From a checkpoint of a small transformer trained on Wikipedia.
Architecture: RMSNorm before each block, rotary positions, no biases in attention or MLP, untied embeddings.
Each number is 200 + 40 x the weight over its row's rms, rounded and kept within 0 to 999. Layers, rows and columns count from 0. The size before them is the row's rms in percent of the matrix's.

# layer 4 MLP up, 2048x512, rms 0.0542, rows 1869-1977, columns 192-255
102,225,189,197,177,164,240,272,154,188,175,271,223,175,231,121,172,210,161,227,208,248,261,171,176,226,261,157,172,239,168,256,227,172,193,237,204,259,168,232,231,219,177,225,187,213,206,187,211,252,194,183,195,180,254,225,190,218,193,178,186,269,227,201,119
096,240,215,175,235,185,180,164,178,219,180,139,138,165,162,233,216,242,245,150,203,191,87,165,209,138,233,237,234,233,207,219,137,180,234,131,266,205,179,240,189,212,186,279,246,196,146,213,221,227,227,201,260,222,157,220,197,145,170,151,225,310,220,165,187
102,239,244,242,264,242,212,213,196,256,210,222,215,208,258,223,259,161,150,256,110,158,224,224,193,236,196,191,250,199,225,263,150,154,172,185,218,205,263,208,235,203,257,204,209,207,201,269,212,224,156,189,250,212,190,228,162,162,265,156,233,173,208,147,119
103,122,174,200,237,174,216,149,191,154,217,224,293,244,266,205,262,137,204,148,170,218,167,278,278,251,240,186,174,160,237,273,285,170,203,196,289,180,165,207,161,138,179,216,269,244,179,214,199,224,207,156,234,203,255,134,188,172,198,125,188,134,266,117,186
101,192,193,240,221,178,293,219,250,175,203,178,146,221,177,180,177,246,180,175,230,215,262,142,166,171,190,219,197,193,159,137,205,153,192,125,237,248,218,189,173,265,191,142,245,245,160,220,216,142,191,203,180,145,163,252,169,275,141,212,122,216,165,176,169
104,200,209,206,192,234,181,148,194,185,176,230,246,226,251,224,133,204,150,224,185,318,259,206,156,156,177,293,162,202,238,240,207,147,237,187,208,213,174,197,163,208,158,109,169,198,225,135,302,187,276,223,262,164,205,216,202,228,165,229,213,154,178,207,211
103,214,187,274,217,272,209,187,152,172,170,86,200,170,232,227,175,242,178,188,184,190,271,138,246,241,219,195,265,187,248,130,266,153,156,178,232,176,262,188,220,231,260,222,213,179,203,196,199,193,216,198,190,180,138,238,190,198,146,176,204,172,264,193,154
101,228,150,148,159,208,212,271,227,195,238,187,138,273,164,224,231,177,174,111,171,296,168,192,186,228,238,154,180,233,165,263,149,240,275,132,214,230,144,218,228,250,190,257,253,197,206,185,210,274,216,183,216,140,251,271,234,176,208,164,213,191,214,245,229
100,238,180,180,221,232,275,235,157,200,179,216,176,152,275,213,116,204,209,222,133,133,238,231,195,217,170,272,176,250,278,239,212,235,204,214,222,159,201,196,213,98,250,317,183,144,214,152,161,146,156,204,227,187,233,195,187,203,225,235,244,174,151,181,212
141,133,188,275,239,201,188,235,201,234,177,188,223,109,204,177,172,206,189,198,167,262,223,150,215,170,198,188,217,154,191,260,210,133,183,169,214,200,219,94,157,132,237,229,186,125,187,182,226,241,214,201,184,229,173,209,265,185,180,299,227,201,164,184,178
099,190,222,248,251,182,196,206,147,179,262,189,230,223,172,200,113,208,206,156,209,222,146,168,266,197,231,187,204,156,180,176,264,197,221,220,193,142,165,197,202,224,210,225,186,167,249,220,252,216,215,184,219,198,140,233,218,224,237,203,240,207,225,171,298
096,257,257,245,209,118,222,157,262,206,135,184,193,176,238,240,178,252,225,178,147,146,175,209,222,217,271,205,181,117,154,238,225,204,210,193,180,229,266,169,248,125,120,158,107,234,154,151,182,260,225,212,197,189,118,106,209,254,155,152,165,141,178,200,212
102,147,205,178,235,188,202,272,271,127,255,209,141,185,200,212,143,218,164,220,202,195,159,188,230,122,195,173,213,126,185,186,180,161,221,204,182,187,255,192,242,253,267,224,176,220,235,210,216,195,149,177,295,122,335,239,202,271,154,155,264,213,191,53,188
097,192,166,256,268,282,236,217,187,170,213,346,302,165,173,185,159,180,167,224,236,228,180,188,190,167,203,189,249,134,240,143,209,205,173,275,193,81,212,212,192,163,177,170,200,168,229,208,217,136,199,194,218,166,186,145,182,134,189,227,114,178,182,267,203
098,185,249,255,172,142,220,152,140,159,205,254,224,201,204,266,200,238,218,227,184,166,204,262,113,210,159,215,194,247,138,167,194,191,185,208,204,162,165,215,215,253,166,227,215,241,166,158,133,223,226,169,154,124,211,185,257,182,239,170,217,265,212,248,138
110,198,232,217,185,274,212,178,196,209,230,268,169,182,200,179,173,211,179,265,170,191,186,252,173,159,154,253,232,167,252,162,234,186,216,217,179,176,126,175,201,185,223,208,165,252,182,183,226,203,221,199,256,236,249,227,186,189,221,266,198,199,200,158,213
099,210,209,177,225,213,258,199,276,280,217,177,197,187,179,201,245,239,175,169,177,126,198,113,252,278,224,216,222,167,179,267,151,186,159,175,231,220,231,191,253,254,150,183,177,168,312,244,162,197,208,188,245,142,233,282,190,169,246,166,166,195,195,205,169
098,193,195,217,220,212,255,207,249,160,252,214,205,196,227,254,223,179,264,234,141,159,291,180,223,186,249,126,206,223,265,190,205,157,260,248,176,217,142,216,91,276,227,167,232,211,216,210,139,164,226,201,203,222,253,194,160,218,254,210,223,170,217,213,143
093,183,169,178,128,133,206,238,254,209,158,244,183,197,178,217,191,115,179,220,207,169,119,267,205,307,232,129,276,194,213,198,176,167,303,217,157,172,174,171,211,209,266,136,185,209,196,201,209,251,172,207,166,256,242,160,227,253,211,193,209,218,165,176,191
101,185,196,237,127,185,221,168,176,117,226,225,189,192,204,217,195,225,189,238,241,206,143,165,217,191,257,221,167,207,111,117,121,213,210,284,216,250,215,174,217,198,228,199,182,178,171,190,217,244,261,194,274,291,215,226,130,172,174,166,182,147,240,213,183
099,242,261,257,175,180,281,237,200,237,263,174,196,226,253,211,268,184,199,199,109,161,119,213,153,227,253,241,202,171,214,144,138,154,121,222,199,185,182,183,225,274,293,235,221,170,246,232,254,228,215,177,206,154,203,179,186,232,162,200,171,196,214,186,200
102,203,151,250,191,163,233,179,142,276,182,210,228,177,187,208,229,179,256,257,195,170,207,176,216,209,155,243,183,239,221,253,167,161,233,188,259,197,228,227,173,213,167,126,260,134,206,180,182,231,178,262,165,181,167,206,168,233,202,191,269,190,202,233,204
099,137,253,238,177,282,93,225,201,198,105,219,226,194,92,231,150,231,243,184,238,233,232,219,262,217,182,196,215,268,137,206,167,173,241,188,179,214,182,186,164,188,202,270,195,252,205,235,213,274,158,227,203,213,218,204,171,175,260,199,256,211,245,174,272
102,142,178,207,120,189,150,159,339,119,160,268,153,175,129,242,234,186,309,143,205,181,213,213,259,228,162,231,282,184,159,200,226,209,268,247,181,179,208,235,210,241,194,224,173,236,185,147,225,257,162,208,174,129,146,228,208,248,201,187,215,158,198,141,247
100,180,149,240,198,178,319,210,245,178,228,174,266,203,210,230,178,185,148,289,186,108,194,188,219,243,192,117,170,159,276,213,233,202,235,165,284,238,224,138,179,120,229,190,201,227,145,151,113,236,236,205,221,192,205,181,207,230,223,237,122,207,294,250,169
100,239,227,223,183,180,218,253,162,236,193,222,174,186,247,201,260,174,186,225,208,153,190,273,165,225,132,190,178,231,251,146,110,185,146,197,194,161,222,208,213,203,202,157,231,178,225,229,216,295,249,208,159,249,148,198,186,246,209,187,142,206,235,158,209
103,125,182,172,146,265,223,209,151,219,249,219,227,141,95,186,184,170,229,233,149,179,240,181,179,133,114,166,189,115,289,236,162,210,196,136,179,203,240,204,171,252,159,169,204,140,187,207,251,216,194,214,234,215,173,279,202,246,271,218,253,189,235,250,182
100,206,276,204,186,191,238,173,207,224,296,251,143,172,223,195,191,120,160,202,212,183,208,318,239,212,208,215,218,193,265,200,190,175,161,240,228,203,242,157,207,194,172,215,144,264,167,234,225,218,211,206,221,209,189,272,172,177,209,224,187,198,148,266,167
101,186,221,179,190,166,175,198,165,158,280,225,190,188,223,193,250,157,204,258,159,141,214,164,224,166,241,146,217,162,184,203,143,154,190,194,266,130,233,201,174,192,208,230,221,191,189,157,149,241,160,220,183,162,193,199,161,179,270,220,235,248,125,158,207
098,231,223,113,161,184,267,195,172,148,266,168,215,215,258,114,206,142,200,226,116,210,239,278,174,224,174,214,189,218,228,264,219,171,218,228,151,181,144,159,142,194,245,180,227,184,215,181,152,177,280,177,218,157,212,171,139,169,169,179,210,271,194,178,193
096,293,246,147,232,163,188,160,157,181,188,222,184,230,181,238,190,167,202,186,161,194,190,249,232,175,193,89,199,234,140,271,176,252,117,204,139,170,242,182,255,212,187,263,148,175,230,216,178,193,193,237,197,206,211,214,162,176,261,245,226,217,231,204,298
101,263,196,248,230,187,182,226,165,225,301,183,211,204,291,189,174,208,142,142,227,211,183,228,172,220,183,237,180,234,232,207,229,218,185,195,215,236,156,186,198,198,265,180,218,146,154,202,156,173,223,171,191,275,163,312,202,94,210,214,201,226,198,164,180
098,230,169,227,152,163,217,221,185,186,172,169,141,194,211,217,171,215,101,175,127,171,295,176,230,175,233,231,213,145,134,233,73,273,227,239,214,215,180,186,222,172,187,185,160,200,113,275,185,245,150,162,261,221,195,225,204,208,183,248,326,250,250,165,210
098,232,125,151,249,166,200,184,164,161,168,229,247,205,170,223,182,199,211,235,157,230,198,168,210,216,103,181,181,280,157,117,151,271,229,159,233,222,188,207,159,214,243,199,221,247,242,201,172,183,171,182,230,160,144,110,175,168,224,204,222,174,186,199,213
096,191,248,189,209,202,148,223,243,215,242,122,181,256,270,237,231,166,224,175,263,146,228,102,252,138,193,203,200,230,291,199,249,256,233,181,121,220,243,193,133,162,265,210,178,98,203,163,186,221,223,187,154,147,186,207,246,211,215,169,198,176,221,143,185
098,145,185,219,207,181,197,219,182,302,155,201,158,183,131,284,225,168,222,160,203,213,117,153,175,154,174,200,155,167,160,195,264,196,163,257,133,159,181,132,181,252,250,148,217,196,283,236,266,283,185,220,211,193,227,143,214,236,279,187,270,143,190,165,255
096,231,217,250,249,123,197,226,85,176,153,225,138,249,224,196,141,280,244,144,194,172,198,229,248,219,192,174,287,177,219,251,139,205,155,159,171,167,222,177,174,234,142,211,211,230,165,225,213,203,161,218,227,206,114,152,195,262,251,222,209,147,204,218,260
097,242,136,239,196,208,216,198,149,235,223,197,231,256,214,165,121,254,163,146,147,209,277,219,196,162,206,263,223,246,110,151,156,168,174,182,223,116,213,181,187,209,167,176,123,151,143,179,240,167,221,159,246,195,224,200,265,201,175,239,143,194,190,208,193
098,154,174,244,116,105,213,160,233,199,177,185,213,226,238,160,252,192,224,278,236,225,229,138,219,173,210,145,117,200,154,171,237,223,187,236,239,184,210,219,233,127,191,195,224,120,174,246,133,121,160,186,119,203,201,214,169,205,216,208,182,180,242,163,180
100,206,195,199,182,180,211,232,150,209,188,244,239,190,192,208,224,183,224,255,268,245,204,167,247,258,264,65,214,129,260,236,232,201,223,199,277,242,236,259,226,200,313,213,205,200,237,204,168,204,140,217,160,170,179,232,200,232,263,216,170,196,168,159,199
101,194,193,221,166,211,184,172,218,199,129,141,145,181,216,199,183,202,208,154,193,205,158,233,88,164,191,191,231,261,237,133,194,315,183,177,144,206,221,156,188,219,142,227,254,199,214,227,162,231,178,190,235,263,158,174,228,146,245,162,214,167,214,247,211
097,204,177,285,195,171,136,237,101,203,180,245,236,206,227,145,236,247,226,203,201,338,220,142,282,210,138,164,211,167,220,180,212,204,165,155,270,138,216,233,151,182,198,153,149,168,170,256,208,165,206,191,168,210,273,134,208,230,215,213,218,230,255,242,234
102,155,144,202,188,221,225,204,215,201,124,250,219,241,222,184,231,211,253,195,200,205,156,208,256,213,129,145,160,217,169,210,235,209,200,234,198,235,166,183,166,236,166,183,269,254,168,261,210,204,234,196,200,145,237,159,222,144,199,305,277,229,234,211,186
106,211,148,210,210,247,195,167,206,185,180,247,234,236,174,202,225,150,259,152,263,216,223,257,170,200,191,229,173,225,135,180,144,261,176,296,264,241,116,236,215,177,260,241,134,159,189,257,237,244,259,206,188,194,189,180,221,208,124,173,204,207,188,195,239
098,161,164,292,250,168,147,216,235,201,194,168,214,208,238,137,227,148,152,197,246,224,157,247,183,209,278,213,150,172,212,283,223,188,212,239,194,180,233,197,209,185,222,233,171,258,180,219,217,178,187,241,183,229,152,153,202,188,226,196,190,268,214,181,201
095,192,126,99,203,189,239,168,209,212,254,292,241,222,125,246,159,136,214,225,236,184,205,191,171,179,180,142,193,241,152,157,164,193,165,239,166,240,192,205,196,279,160,228,179,273,247,173,165,240,177,218,214,227,245,222,194,129,194,262,229,177,219,162,178
100,267,175,189,256,192,236,168,165,207,273,220,123,187,277,204,187,193,233,129,130,177,135,158,191,228,168,239,224,197,216,125,182,177,225,241,128,213,253,173,80,236,212,222,240,239,251,207,203,253,234,179,164,202,179,243,167,185,190,211,279,195,196,237,188
100,150,98,187,191,169,230,225,218,195,185,185,246,281,257,190,164,204,126,260,177,236,225,245,208,205,214,238,205,219,213,169,216,140,185,239,223,239,209,195,194,239,120,209,184,249,184,206,165,183,212,218,167,287,75,222,207,207,247,142,133,184,203,277,232
095,180,283,106,207,232,129,251,90,191,271,222,140,137,176,145,206,211,153,169,211,239,193,171,195,188,211,212,91,104,153,217,174,223,202,245,189,215,284,156,217,166,252,178,248,198,166,176,253,262,232,165,236,254,219,127,154,235,208,228,188,249,198,224,173
100,235,134,247,143,174,183,210,172,168,102,163,132,202,178,186,153,160,185,139,276,237,162,195,213,142,258,206,243,159,165,225,249,222,140,200,251,228,139,170,210,208,199,178,258,204,207,194,217,190,151,247,191,124,205,199,249,191,201,207,204,207,223,209,165
103,248,247,166,193,180,216,166,224,252,162,213,219,235,141,250,202,134,262,195,166,209,198,201,164,259,210,160,151,270,140,240,214,240,214,152,232,213,262,204,260,253,195,123,208,185,263,249,204,186,154,90,222,193,178,186,275,186,261,256,215,184,185,223,202
102,188,204,211,215,160,200,194,267,133,185,226,193,145,208,231,270,222,185,174,178,240,124,199,188,187,169,243,167,155,229,219,157,193,197,193,174,189,253,170,147,171,264,218,213,218,152,185,186,181,238,218,210,160,160,214,294,203,263,249,118,231,187,203,181
103,201,214,213,143,206,200,144,96,208,163,238,222,171,170,175,199,167,186,168,241,234,198,182,183,219,181,163,221,186,157,255,75,163,287,240,220,212,195,241,197,242,172,251,156,222,199,235,200,174,200,191,212,168,253,194,198,167,229,136,203,197,205,196,229
107,149,227,211,195,211,181,273,194,156,250,115,227,183,198,163,104,168,142,249,261,166,181,163,266,236,187,226,296,180,224,177,117,205,181,231,237,199,196,215,286,170,250,183,226,174,175,185,213,178,275,210,186,239,187,242,239,154,227,234,237,171,220,194,203
100,237,186,173,300,146,185,245,203,220,199,173,127,148,141,184,209,160,191,246,211,229,221,233,162,198,211,166,217,257,141,201,219,206,184,202,213,214,147,202,288,238,224,226,202,195,208,190,113,253,182,197,216,214,243,243,226,218,259,252,150,149,188,200,298
104,242,198,246,241,228,183,153,216,219,188,205,196,249,188,225,235,132,150,176,199,175,228,175,215,202,181,265,160,144,157,207,220,250,120,218,206,194,193,200,248,222,228,185,210,205,255,203,152,239,156,233,313,213,142,239,162,200,184,216,234,195,248,215,221
105,244,201,230,169,255,229,171,178,277,229,211,231,175,163,231,225,276,245,201,139,191,263,178,197,165,253,218,237,201,233,248,149,186,167,186,153,175,146,202,194,265,208,148,177,244,238,207,170,214,213,201,200,219,233,157,119,161,195,274,189,179,219,179,291
104,256,250,236,144,279,204,197,219,189,265,202,273,236,205,144,203,220,246,190,186,175,170,152,261,195,248,176,179,196,173,169,180,164,167,185,186,258,151,197,169,196,198,215,134,187,230,200,216,285,209,197,194,177,246,235,199,234,115,253,189,231,183,255,234
098,204,169,176,272,196,205,223,241,133,234,216,213,149,163,192,215,203,243,232,168,140,152,256,211,206,157,152,152,220,127,203,271,249,120,239,204,225,234,166,167,219,169,231,191,242,181,115,143,179,217,170,249,184,164,154,195,147,196,237,197,211,199,134,219
098,259,188,223,190,194,210,179,186,234,136,208,180,172,204,195,223,215,195,120,195,258,249,169,183,227,190,188,220,137,251,189,216,159,140,181,224,182,247,177,180,204,199,146,230,181,201,236,190,185,190,212,180,172,301,169,194,257,180,172,166,179,227,176,255
101,224,163,269,160,241,109,163,125,186,188,194,240,194,249,189,176,181,285,181,147,220,180,250,269,124,179,189,194,260,224,281,245,192,188,190,151,208,162,146,234,212,186,176,114,185,209,184,260,165,224,202,248,266,225,201,219,188,228,245,244,169,164,214,205
099,220,235,229,204,205,228,157,149,166,297,166,196,180,164,269,221,229,211,152,167,200,197,169,185,134,278,125,232,209,222,215,199,231,166,176,212,240,147,174,254,223,187,178,247,200,213,198,190,148,176,214,270,218,185,215,143,178,189,170,220,274,199,135,169
100,124,215,139,219,214,180,91,210,210,216,191,198,182,199,223,191,173,174,284,230,180,208,197,214,187,197,171,132,195,257,170,206,173,147,236,256,248,168,215,217,161,195,218,223,188,84,312,220,245,197,233,210,186,158,143,193,201,146,216,159,200,136,188,193
098,188,177,201,217,195,182,208,209,141,146,200,190,195,111,189,198,221,204,180,173,223,218,229,264,245,197,193,263,138,141,179,208,167,221,145,271,187,240,181,204,204,199,204,254,265,173,183,232,160,154,237,203,185,168,192,207,154,135,191,216,216,167,223,240
102,189,142,134,151,211,216,114,197,169,173,216,241,235,224,153,179,183,180,274,227,222,172,210,208,193,192,163,166,217,102,159,249,255,240,245,134,259,184,181,167,243,166,177,153,186,285,226,192,159,258,207,194,169,219,269,208,201,100,198,188,231,263,220,206
103,198,200,177,281,228,179,255,228,195,222,255,159,253,259,192,180,286,177,119,273,180,206,286,151,215,259,180,174,183,161,187,159,238,201,174,261,218,213,216,205,215,113,85,185,219,204,220,215,198,198,208,205,169,145,212,94,138,181,188,222,224,209,162,191
104,138,135,183,142,293,167,223,181,208,157,173,160,233,170,190,248,167,175,232,253,204,145,205,200,162,144,201,206,166,184,163,99,205,98,194,295,192,191,214,222,253,223,194,225,216,118,241,181,117,251,207,230,192,248,256,213,186,156,219,192,239,278,178,257
105,231,261,201,268,221,260,122,188,188,217,189,211,195,216,255,168,231,174,250,241,242,194,197,186,191,186,176,182,185,218,198,190,181,218,254,195,178,180,165,199,213,197,213,134,253,234,220,215,119,189,211,154,240,241,229,165,204,139,214,151,220,226,210,242
095,147,162,198,176,160,165,267,211,176,190,243,222,140,154,241,238,148,269,204,242,175,93,227,162,212,127,203,233,163,201,240,201,274,229,224,202,221,147,239,171,224,241,186,200,320,264,195,224,200,186,172,249,206,258,175,202,219,189,231,207,210,211,187,233
099,230,112,255,200,169,171,190,174,230,174,217,149,139,206,182,172,173,161,183,254,203,227,189,201,218,220,257,221,217,232,228,178,163,197,264,175,101,233,212,147,135,172,227,228,208,206,121,253,160,165,208,220,173,199,229,256,283,164,181,169,254,227,142,222
097,129,163,235,199,243,306,229,237,209,167,219,169,198,202,229,132,145,174,157,234,212,166,201,216,197,99,188,154,166,221,211,164,245,174,214,232,233,203,139,209,195,248,275,186,165,195,254,172,175,198,151,187,185,273,194,233,267,186,241,220,175,192,168,240
103,216,233,136,216,172,208,231,220,161,178,145,234,199,214,158,218,166,225,171,208,168,241,265,191,215,155,157,261,235,243,272,192,221,104,244,189,190,178,200,250,156,212,231,188,166,138,201,181,205,267,240,271,209,209,181,176,148,302,143,209,218,188,253,183
097,146,253,130,138,228,127,254,200,164,177,207,264,232,115,175,136,240,127,271,205,248,218,191,187,166,158,238,155,189,187,185,134,177,214,172,211,189,190,192,155,190,185,197,199,241,195,192,139,180,234,217,251,192,191,223,188,197,290,224,233,195,208,269,171
102,159,210,235,263,160,103,240,223,234,256,210,168,230,158,201,213,200,160,276,253,178,175,148,168,227,166,171,197,187,257,166,183,216,252,165,162,217,192,224,149,198,202,52,139,294,229,236,220,274,190,190,188,174,231,210,157,150,193,164,171,223,216,235,244
100,249,238,170,190,212,167,189,164,191,179,202,269,168,127,199,264,210,197,229,174,185,165,242,240,217,165,221,196,240,178,268,187,185,236,228,196,230,181,178,204,195,200,230,235,167,214,182,217,195,161,183,176,221,299,233,164,239,147,206,175,197,158,306,150
100,128,186,228,223,244,231,165,162,242,213,158,227,195,170,171,291,188,151,157,163,147,219,201,132,236,289,228,153,194,234,185,223,185,161,210,177,207,192,205,212,227,140,237,187,192,157,236,242,168,225,185,159,342,150,201,247,201,121,206,195,141,305,165,169
104,218,236,120,238,229,276,193,192,179,225,180,200,230,214,193,164,183,250,179,190,184,191,259,153,201,215,195,317,197,308,269,206,164,215,182,185,182,178,238,208,133,146,185,165,152,168,178,226,160,177,156,259,263,150,146,154,163,216,214,236,165,221,155,256
098,188,231,218,237,194,201,215,213,165,233,189,229,189,175,298,189,147,155,191,163,233,220,163,248,194,124,215,179,234,199,207,166,170,157,106,270,170,132,208,200,154,230,226,247,212,195,146,216,181,178,219,129,170,119,232,217,198,246,241,255,140,138,166,159
106,286,198,196,200,231,200,230,246,218,172,254,189,211,210,242,242,142,303,182,235,242,194,160,162,162,135,250,237,221,166,164,202,227,140,256,161,174,148,183,225,198,257,223,218,203,189,174,182,184,225,170,194,202,217,152,238,244,231,226,268,201,115,225,200
097,168,151,217,159,227,178,187,220,180,219,190,218,178,162,228,157,154,221,190,162,171,221,212,192,214,179,181,257,178,137,205,192,115,196,213,189,227,224,177,276,223,274,266,185,133,212,196,153,181,181,216,195,244,184,247,190,213,194,253,243,213,197,282,195
098,208,232,199,180,167,174,179,196,189,307,128,175,249,132,240,167,236,181,172,162,173,170,209,136,190,229,187,178,136,207,77,209,130,139,160,192,215,189,169,185,176,188,175,228,209,208,268,225,260,257,188,191,263,199,166,219,237,196,244,173,274,177,195,117
101,201,153,275,257,169,237,175,223,261,257,240,185,222,252,196,173,137,173,247,198,207,239,197,253,175,198,295,194,225,163,228,173,131,234,217,185,208,251,224,159,195,220,160,168,214,218,247,160,167,129,191,210,215,152,226,235,132,230,196,200,236,171,193,145
100,207,167,202,206,124,148,233,126,162,191,220,176,251,215,198,138,115,141,211,136,132,177,264,199,172,224,137,181,165,277,201,210,229,141,157,178,223,263,195,191,221,215,183,208,261,241,192,245,168,230,179,177,246,244,261,227,129,141,221,203,154,196,207,247
099,229,184,191,253,185,176,234,265,153,163,221,219,212,173,271,218,182,156,206,165,210,165,240,237,197,209,192,208,194,135,174,185,221,136,184,159,187,185,211,161,227,222,123,223,170,167,124,148,199,174,201,196,211,206,243,223,222,240,230,156,279,223,211,238
106,213,198,238,191,275,182,101,203,180,216,196,211,241,210,176,207,220,245,237,241,199,150,272,162,196,222,188,218,227,175,136,252,180,185,229,217,212,254,210,210,221,176,260,213,202,163,154,165,157,180,234,214,223,181,246,186,264,197,211,217,196,197,132,208
100,170,188,260,121,181,269,220,214,206,169,195,220,174,187,189,181,199,236,206,185,183,212,134,175,153,223,196,175,141,201,158,137,201,232,188,130,205,114,192,119,98,223,180,239,215,232,188,228,168,164,198,223,173,133,168,198,238,200,262,194,243,184,151,168
101,191,212,161,223,255,232,283,217,231,222,206,197,162,115,202,152,247,231,164,164,194,246,215,236,293,215,167,207,118,120,206,207,152,286,176,171,217,249,156,275,256,235,286,190,169,198,181,160,246,198,194,247,152,215,143,329,198,155,236,209,199,210,263,200
099,153,242,157,253,185,112,201,173,186,185,245,157,152,235,183,233,184,169,251,210,192,221,224,232,192,210,222,214,228,216,179,190,190,272,210,238,299,211,229,205,215,252,175,176,187,163,275,139,206,174,187,170,221,216,163,118,136,138,220,191,236,136,184,225
100,213,177,161,196,179,231,175,269,196,228,145,237,220,162,162,229,156,169,132,241,196,267,184,152,200,208,222,171,163,193,187,184,177,298,233,284,161,265,240,225,185,230,246,165,169,210,215,191,176,162,260,245,225,214,188,96,200,187,220,193,159,217,221,282
099,235,154,233,176,189,193,240,238,260,261,192,152,275,266,126,231,214,153,199,333,278,182,222,218,205,174,233,271,217,182,196,163,144,156,227,253,198,237,215,217,216,203,208,148,160,109,162,185,205,201,190,123,177,199,157,237,231,178,182,195,278,207,213,125
095,221,185,208,196,173,226,194,234,262,185,213,166,262,147,147,143,170,138,185,160,221,250,194,253,160,316,182,271,115,204,242,289,254,224,238,193,179,250,214,150,229,163,185,187,204,222,213,277,207,290,229,218,136,179,177,137,190,255,150,170,205,195,202,160
098,176,250,197,323,290,154,184,133,202,262,151,190,221,165,235,208,169,216,174,242,195,175,206,173,212,129,127,252,244,170,181,171,207,182,178,267,278,197,240,215,207,152,195,168,176,188,228,131,151,147,206,152,140,287,171,212,190,209,117,177,169,148,198,204
100,118,226,150,184,183,177,205,218,265,295,215,207,266,219,183,170,241,273,246,256,188,223,126,124,165,252,157,194,211,187,273,286,189,177,262,230,214,248,204,184,253,213,175,214,208,167,177,176,189,191,164,195,289,262,174,172,167,168,249,155,228,99,249,188
104,187,186,250,169,180,208,186,189,245,267,251,207,173,172,192,201,153,151,167,200,212,187,138,174,208,211,142,143,182,218,207,215,131,176,183,287,209,252,198,208,241,222,149,231,227,184,168,206,213,183,219,234,200,257,220,113,208,147,163,199,169,211,183,205
098,208,229,169,312,163,280,321,122,164,182,277,175,117,110,203,198,205,159,218,183,231,180,253,169,247,160,270,155,226,200,224,237,234,188,192,149,194,271,197,210,219,177,177,198,139,227,192,239,202,196,221,202,222,186,322,222,224,213,184,163,168,222,185,163
102,218,264,292,197,200,153,198,203,246,215,155,203,251,214,69,247,177,202,160,226,192,191,163,162,177,212,201,158,145,205,226,199,238,200,77,158,248,185,192,220,161,220,80,200,214,193,197,189,275,159,259,171,181,265,92,264,203,148,184,140,235,125,225,243
105,168,172,145,164,212,114,203,195,93,211,187,246,199,145,165,144,133,242,203,280,230,252,185,214,213,169,226,144,211,159,209,217,200,141,221,268,156,225,173,250,143,237,228,203,149,189,137,153,170,169,184,200,147,195,209,235,199,230,228,196,226,191,213,250
103,223,178,221,203,192,144,180,194,150,193,200,116,185,259,134,264,170,270,132,275,231,144,284,182,222,155,237,140,217,228,184,229,252,188,230,176,217,214,161,196,134,175,213,232,186,165,203,213,120,151,245,185,259,214,222,222,270,64,179,143,192,163,134,119
102,123,226,198,204,304,242,177,210,238,221,160,213,222,208,195,172,212,182,205,206,177,118,229,209,185,164,239,259,252,61,175,221,203,236,237,181,196,232,206,189,210,170,258,204,189,216,170,118,224,266,227,240,206,199,228,270,161,175,165,185,122,167,144,157
100,109,199,206,296,164,149,304,145,205,211,157,133,209,157,223,181,194,241,108,167,226,200,137,221,201,135,217,275,256,244,246,146,231,250,250,180,208,109,199,194,170,184,255,199,252,174,168,190,231,159,190,297,225,200,208,162,213,184,236,199,190,210,150,217
102,163,208,163,246,181,197,214,206,147,212,214,174,253,158,171,201,94,209,176,240,187,179,194,229,143,227,199,187,155,256,223,257,221,189,190,179,193,176,201,263,207,163,210,217,171,192,173,236,244,165,187,228,214,206,160,246,217,197,248,224,203,204,142,242
099,155,229,186,170,162,221,194,201,221,212,179,145,217,232,219,198,159,185,263,178,263,200,248,171,247,160,183,205,255,228,263,133,147,226,151,188,155,208,229,261,180,255,155,159,232,232,254,248,225,210,198,297,107,254,189,162,190,187,224,210,266,243,218,218
097,186,212,179,221,174,269,155,222,194,187,157,190,192,122,120,236,210,183,228,196,166,202,174,177,208,142,190,188,209,253,136,213,262,113,223,205,158,266,187,246,258,146,267,214,230,213,207,225,213,213,230,220,196,208,282,294,200,215,219,259,236,191,184,219
096,256,183,57,254,139,229,253,187,111,258,232,212,247,199,226,178,198,179,209,265,202,252,253,193,155,197,154,193,256,140,159,219,221,237,213,207,174,217,165,255,258,197,265,136,261,199,232,233,253,141,223,185,154,200,152,233,212,161,231,226,154,212,192,243
100,215,133,137,208,201,204,210,178,193,230,316,195,189,252,142,217,201,248,196,170,161,208,134,191,231,182,184,232,236,186,120,212,185,257,229,212,100,204,191,191,151,190,161,174,166,180,260,254,215,271,196,197,194,225,188,260,134,153,263,286,183,257,227,160
098,223,211,167,246,228,185,209,300,248,141,140,202,228,185,209,222,195,192,204,182,226,140,276,231,205,151,215,223,289,135,158,195,189,200,196,232,132,199,228,219,163,67,266,230,173,109,198,214,181,228,213,179,301,190,205,278,191,203,241,241,242,176,200,175
101,175,212,187,176,181,254,183,273,229,166,192,224,150,185,229,209,170,281,176,219,218,172,211,133,166,257,102,141,185,190,112,203,127,297,194,147,189,231,173,207,163,267,222,167,235,202,245,166,206,200,176,129,98,117,219,185,154,203,154,232,199,265,156,181
100,273,198,252,253,104,211,175,231,256,181,252,230,177,151,187,272,171,159,235,85,208,199,168,270,119,193,256,104,315,145,236,129,297,213,166,266,190,229,173,223,223,175,223,194,179,175,249,256,156,159,202,171,138,196,248,164,215,234,150,230,182,282,234,201
111,222,141,221,227,174,177,114,120,220,266,153,203,176,174,111,227,225,202,163,209,200,198,201,128,214,208,207,158,188,194,262,180,225,188,224,163,223,221,255,251,205,191,158,196,160,192,174,204,222,227,213,198,172,176,128,137,155,214,160,213,212,121,302,247